Weights of a small GPT-style language model, trained from scratch on English Wikipedia: 7062 steps.
Each number is 128 + 24 x the weight over its row's rms, rounded and kept within 0 to 255. Layers, rows and columns count from 0. The size above them is the row's rms in percent of the matrix's.

# layer 10 MLP up, 384x64, rms 0.556, rows 94-142, columns 0-63
size [104  97  90 104  94 101 114  85 103  84  92 104 105 102  87 105 105  93 109 113 105  92  98  97 110 102  87  93 106  99 112  95  97 105  90  65 102  97 104  94 107 100 112 102  96  98 113  96 115]
[[154 147 135 142 145 126  76 136  93  98 102 161 153 104 131 137 119 137 137  99 132 153 142 119 122  95 132 131 113 144 103 130 186 137  90 117 157 112 115  86  98 103 172 154 121 151 149 112 124 103 131 112 149 102 166  83 121 125  79 157 108 127 140 147]
 [135 154 134 145 103 107 150  93 112 108 174 132 117 134 137 106 100 105 142 133 144 123 126 160 118  66 157 134 106 113 119 120 140 142 151 103  98 138 115 125 106 121  96 168  72 111  94 126 135 138 145 175 136 119 122 123 146 161 143 187 130 117 107  83]
 [149 161 108 147 157 109 147  93 150 120  96 161 126 132 160 116 126 113 112 156 117 166 119 163 121 150 168 151 102 148 137 107 126 143 109 111 110 143 186 105 111 142 133 157 132  89 138 116  71 108 157 136 144 134 101 127 117  87 105 103  83 108 132 126]
 [162  91 162 110 159 143 141 116  75  97 141 149 150 111 126 118 137 102 151 147  97 159 116 130 143 118 122 159 120 114  90 133 129 111 141 121 128 116 109 108 119 167 106 130  83 102 168 128 100 137 122  92  71 165 157 157 103 119 112 118 110 128 156  97]
 [126 177 154  92 116 146 121 123 127  94 110 138 152 122 115  84 159  88 119 179 102 100 123 103 115 131 144 129  97 144 160 110 120 114 106 151 148 100 103 137 112 136 158  97 133 140 188 157 141 115 147 109 124 139  77 126 138 120 120 141 139 131 182 124]
 [139 109 111 123 106 103 102 131 124 134 165 110 103 126 131  88 118 172 105 150  85 118 157 112 163 112 157 101 124 161 106 130 113 132 134 145 179 130 139  88 123 148  66 132 110 132  94 115  87 145 129 117 100 147 112 145 144 171 124 121 154 123 162 160]
 [110 135 148 164 113 154 144  96 137  74 130 106 122 100 147 137  79 107 134 103 128 139 139  63 120 139 142 160 122 184 132 150 101 141 130 122 143  89 136 180 136 144 106 100 104 156 120 149 102 137 108 130  89 147 130 100 124 135 162 122 129 117 115 106]
 [146  97 113 142  78 152 159 155  93 121 131 136  86 146  97 156 129 114 122 153 143 140 149 100  91 160 116 146 111 125 117 132 133 144 137 103  75 192 142  91 101 156 159 119  91 165 135 158 106  95 143 114 114 112 138 153 131 123 122 125 137 107 138 128]
 [ 89 168 146 130 136 127 126 125 184 131 169 116 152 134 118 159 113 145 124 119 113 121 155 160 148 130  64 118 130 124 106  81  89 147 130 114 149 150 152 154 110 109 114  97 131 126 157 177 110 127 129 150 126  98 142 117 133  84 106 121 138 177 148 143]
 [157 129 142 143 127  73  94 103 177 144 116 150 102 123 153 170 101 112 122 126 137 128 102 126 136 119 118 152 147 148 102  91 154 101 130 146 116  79 118 152 144 189 132 125 148 158 133 133 140 150 130 115 120 130 112 110 194 118 116 136  90 157 108 123]
 [ 90 122 178 125 149 130 132 125 131 116 149 135 146 128 115 150 112  86 113 150 106 122 132 170 143 168 107 120 130 103 133 112 135 142 151 100  73  89 101 117 130 105 143 137 136 135 124 105  92 135 117 128 114 121 146  83 171  60 135 109 111 176 111 122]
 [104 152 118 117 127 156 105 121 134 110 139  98 113 139 146 126  96 121  73 150 150 109 130 162 117 113 130 107 154 181 156 118 130 165 154 106 115  93 108  89 102 132  94 127 145  94 145 177 148 147 103 142  97 153 136 143 147  96 134 164 145 137 127  85]
 [114 102 152 135 121 106 113 169 131 107 143 141  62 162 132 146 121 111  80 163 149 141 157 118 113 124 116 107 134 103 128 136 108 135 165 101 130 106 110 159 126 128 127  83 151 136 120  97 124 129 163 131 145 116 101 140 130 124 172  88 148  95 124  70]
 [117 111 143 137 157 117 110 141 154 118 108 130 102 148 137 164  76 125 145 177 113  90 135 135 129  83 125 121 129  90 130 140  86 156 155 125 155 136  77 121 134 137 117  71  99 145 112 146 145 125  96  89 103 121 113 164 110 143 137 151 121  91 154 119]
 [126 146 116 140 121 104 146 156 120 118 115 119 113  96 170 109 143 118 150 165 143 159  90  96 133 105 125 133 111 133 163 130 140 145 150  88 103 118 166 103 104  97 116  66  75 141 153 128 170  90 126 153 138 165 156 137 135 149 142 127 161 143 140 145]
 [ 95 147 152 161  98  93  96 120 127 126 106 143 140 148 154 130 160  98 149 133 143  89 114 112 106  74 126 139 143 155 109 170 120 124 137 119 166 126 142 123 131 150  97 139 120 114 107 150 154  98  96 161 106 146 178 135 161 135 147 100  73 144 138 122]
 [134 102 145 107 116 142 103 102 117 116 123  93  81 137 146 100 103 159 123 102 155 178 135 169 137  94 140 161  83 109 141 103 101 131 136 139 139 144 117 124 134 176  97 131 112 118 142 127 139 184 144 132 163 175 120 143 120 141 141 148 104 130  89 152]
 [105 115 144 117 131 111 144  77 121 105  86 117 151 150  92 132 153 115 127 120  99 121 145 126 139 128 108 123 103 108 117  96 117 127  96 135 139 121  62 104 144 125  90 145 143  98 183  97 139 141 143 105 153 134 129 140 144 153 144 183 128  82 131 168]
 [124 130 132 124 113 136 155 135 132  97  79 119 138 121 132  87 154 126 108 109 123 133 145 154 110  93 117  99 200 106  98 143 128 109 146 101 121 153 167 144 112 161 134 108 117 139 126 116 128 134 193 126 146 116 146 109 163 130 154 111  95 168 159  91]
 [ 90 146 153 134 158  64 112 130 132 121 113 132 135 134 139 141  87 138 145 177 121 108 120 133 156  94  74 122 121 153 159 160 119 139 168 179 128 127 140 138 132 119 116 105 131 135  90  79 111 127 141 139 155 138 133  98 129 142 158 154 145 133 173 115]
 [110 105 141 116 179 170 129 127  99 148 140 131 115 105 153 137 113 129 125 128 133 106 171 170 129 134 151 139  92 164 117 123 105 128 119 157 119 111 103 137 106 135 166 119 171 133  86 103  87 166 139 133 131  98 134 129 123 140 128 149 182 115 126 192]
 [ 94 164 111 121 136 149 159 112 156  94 122 145 121 133 149 128 102 111 118  94 100 161 158 192 150 102 106 130 121 131 102 133 129  95 110 111 128 144 142 156 119 124 152 146 155 114  76 163 103 103 135  99 159 107  92 136 110 119 125 145 165 135 167 100]
 [147 140 167 145  90 131 105 114  86 140 111 111 133 117  99 118 126 141 160 120  92  99 116 121 119 116  82 166  81  95 151 158 131 137 150 129 146 133 125 134 154 121 149  84 105 181  96 132 120  77 134 132 116 140 173  95 140 104 135 131 136 125 164 119]
 [103 124 122 129 133 144 116 167 112 114 142 121 121 149 169 162 102 114  96  96 144 104 128  96 151 120 155 150 140 129 144 149  86 114 132 133 103 140 149 149  89 151  70 144 157 132 116 140 123  88 118 139  85 144 164 115 120  82 102 162 103 153 154 158]
 [115  91 148 151 114 121 117 152 113 134 127 151 117 133 117 101  99 139  96 119 109 158 125 113 141 121 113  89 128 131  98 115 161 163 132 131 134  58 157 150 101  53 127 117 134 110  71 148 141  97 124 106 120 130 153 146  93 142 150 149 108 136 149 121]
 [119 123 122 131 118 111 151 131  83 171 133 102 109  81 109  93 123  98 119 109 115 160 165 116  80 117 137 164 132  95 123 114 122 140 104 154  99 121 110 139 109 142 156 168 115 120 125 141 128 142 127 109 119 150 115 136 162  77 104 191 118 115 168 146]
 [128 134 131  69 155  97 158 176 119 121 129 131 136 123 134 151 126 110 137 134  80  84 162 153 164 144 127  93 103 135 101 147 153 118 118 115 114 121 108  89 108 114 130 154 148 188 122 116 124 124 158 161 168 123 136 137 135 165 133 132 138 166 164 136]
 [130 163 113  98 139 127 145 134 133 145 133 143  96 143  93 134 118 142  90 126 128 126 134 144 186  98 164 102 120 134 122 122 181 136 124 110 152 168 105 129  82 116 110 111 127 128 146 146 115 132 179 107  98 137 167 164 123 123 110 134 100 189 157 109]
 [140 127 122  90 134 118 160 172 108 105 109 105 127 170 126 131 100 137 109 168 137 139 136 123  95  95  93 119  97 168 118 124  81 146 176 139 107  95 113 126 148 121 126  96 127  87 136  90 127 137 144  82 158 128 158 126 135 149 172 120 148 150 124 142]
 [136 139 146 112 140 112 130 165 136 154 132 219 103 126 136 164 144 156 104 137 117 127 125 127 153 103 134 122 113 146  91 117 145 109 180 107 150 141 169 121 116 123 141 160 131 172 132 113 115 115 128 119 150 108 110 122 126 128 117 178  99 183 120 118]
 [ 88 113 112 129 112 161 161 118 125 114  99 126  88 125 120 168 166 124 128 132 150 127 124 114 100 148 138 113 131 140  95 142 105 135 130  79 122 138 102 128  93  94 113 117 129 101 133 169  99 135 143 117 108 117 132 169 140 133  89 140 171 158  53 139]
 [142 172 162  90 101 106 148 129 136 128 131 106 138 115  88 120 109 118 132 163 155 125 151 128 107 149 106 119  96  98 128 117  99 134 138 140 141 174 131 115 108 118 144 137 203 123 141 134 123 112 128 114 114 164 123 120 131  79 129 185  98 173 116 150]
 [130 117  91 130 129 146 176 153 128 107  90 119 130 158  52 115 130 108  91 166 114 137 152 126  83 141 112 112  86 125 119 102 142 142 101 143 147 121 113 122 127 106 129 159 125 109 114 127 127 153 170 120 146  91 155 132 126 138  81 147 113 113 159 155]
 [ 97 131 148  90 133 127 138 143 169  85  90 149 143 151 116 156 119 166 147 152 123 148 128 128 101 121 131 188 130 116 135 125  86 150  88 118 162 152  93 112 119 118 102 172 119 144 173  98 164 136 117 115 120 112  98 127 104 103 127 100 101 142 125 133]
 [105 143 150  75 123 106 118 124 156 158 136 149 144 122 132 105 172 133 116 130 127 142  97 151 115  95 109 111  58 120 124  84 137 109 129 127 113 133 141 121 143 101  82 109 123 113  98  90 109 121 131 148 147 166 100 136 149 120  99 114 171 116 139 178]
 [ 96 124 127 145 158 108 118  84 132 116 137  95 131 171 135 137 172 111 132 130 159  99 139 150 142 115 153 126 116 144 131 131 158 100 132 187 122 100 130  94 122 166 111 126 159 140 136 165 156 107 150 115 108 116 157 169  86 153 107 114 115 115 181 113]
 [ 61 126  89 126 133 134 153 131 154  83 144 151 133  99 142 123 142 128 120 112 104 102 131 124 151 138 138 125 118 138 128 106  84 138 122 154 187 158 135 114 193 138 128 104 102 124 101 150 164 161 146 129 130 107 170 112 142 109 102 136  87 128 132 130]
 [112 160 166 123  94 100 139 138 156 147 130 164 102 158 121 159 129 132  99 166 169 150 116  95  97 107 117 112 118 129 135 132 129 102 172 179 128 101 124 142 137 189 105 133 139 126 108 117 163 140 168 137 115 142 121 100 100 142 165 122 134 132  88 122]
 [121 111 188 118 123 142 137 101 111 134 139 154 111 121 152 102 155 139 125  84  94 123 185 126 174 140 144 105 145 116 104 125 163 120 129 173 126  96 149 121 118 140 127 102 105 133 106 138 136 108 147 201 128 118 108 129 123 109  88 129  89 123 140 154]
 [ 91 130 141  98  83 102 142 113 139 142 132 112 129 130 161  91 143 144 120 162 145 149 128 132 174 104 157 123 163 122  79 131 128 136 120 163 144 108 167 153 155 105 141  92 109 133  91 104 153 112 141 154 101 121 188 133 116 164 134 147 143 108 155 122]
 [121 100 147 119 117 134 143 163 122  92 140 158  88  97 136 147 144  98  71 171 139 100 132 113 150 109 111 154 110  88 145 109 113 149 149 148 136 125 143 141  88 112 159 173 132 133 176 154 132 144 105  93 119  83 124 129 147  88 113 121 129 148 140 120]
 [125 181 142  99 122 113 124 134 164  98 121 126 136 101 147  85 179 123 173 169  94 114  99 165 145 121 142 174 125 141 126 132 156 116 122 142 120 118 157 126 118  85  87  93 142 130 148 173 131 149 141 135 136 109 143 140  99 113 154 146  95 149 118 121]
 [133 106 125 106  98 175 157 131 128 121 106 199 120 109 105 132 155 143 141 161 109 122 134 136 183 131 152  93  92 118 108 104 120 107 117 122 134 123 139 111  96 124 141 149 145 170  93 115 153 142 117 136  86 130  81 153  92 120 138 115 141 170 137 118]
 [149 190  93 136 121  76 147 145 145 159 120 137 112 116 121 143 131 143 198 167 141 134 130 113 125 127 135 156 153 112 106 136 125 123 109  99 137  80 117  96  99 138 138 138 107  84 150 133 160 105 140 126 155 109 130 156  99 136 136 145 119  78 128 147]
 [ 89 158 107 112 153 125 128 132  96 118 118 159 113 135 120 129 139 155 116 132  95 141 127 115 140 168  83 136 158 175  68 108 170 119 130 134 136 148 154 105 134 136  86 133 120 137 115 135 133 141 104 116 118 107 199 110 110 125 112 104 114 105  92  91]
 [128 130 161 121 180 142 133 111 124 157 106 144 130  82 146 137  84 149 114 153 155 128 136 152 124 180 140 131  97 184 127 189 130 147 127 188 163 119 125 147  95 122 158 145 107 144 122 139 132  99 133 143 160 144 129 152 141 130 119 140 108 119 107 127]
 [127 130 169 134 131 141 129 135 134  87 121 106 106 151 126 133 128 111 168 170 141 125 163  85 129 102  89 150 184 155 106 175 122 127 104  97 145 144 124 124 103 147 150 141 134 118 142 125 135 138 108 138 174 140 114 145 186  99 149  91  93 146 144 119]
 [115  97 155 101 120 138  78 127 111 152 111  98  80 135  68 110 145 137 110 109 149 124  85 121 144 151 156 155 151 138 108 101 146  93 130 174 148 142  97 143 119 110 167 143 109 127 152 118 113 110 120 127 130  89 138 150 148 125 121 122 128 152 111  74]
 [136 137 113 136 125 125 150 112 187 140 128 137 120 123 151  94  86 118  97 120 113 119 137 159 159 130 123 160 113 197 130 118 128 140 150 116 127 144 122 169 115 115 152 132 130 145 110  86  90 108 160  81 123 138 158 146 187 115 112 130  92 139 118 162]]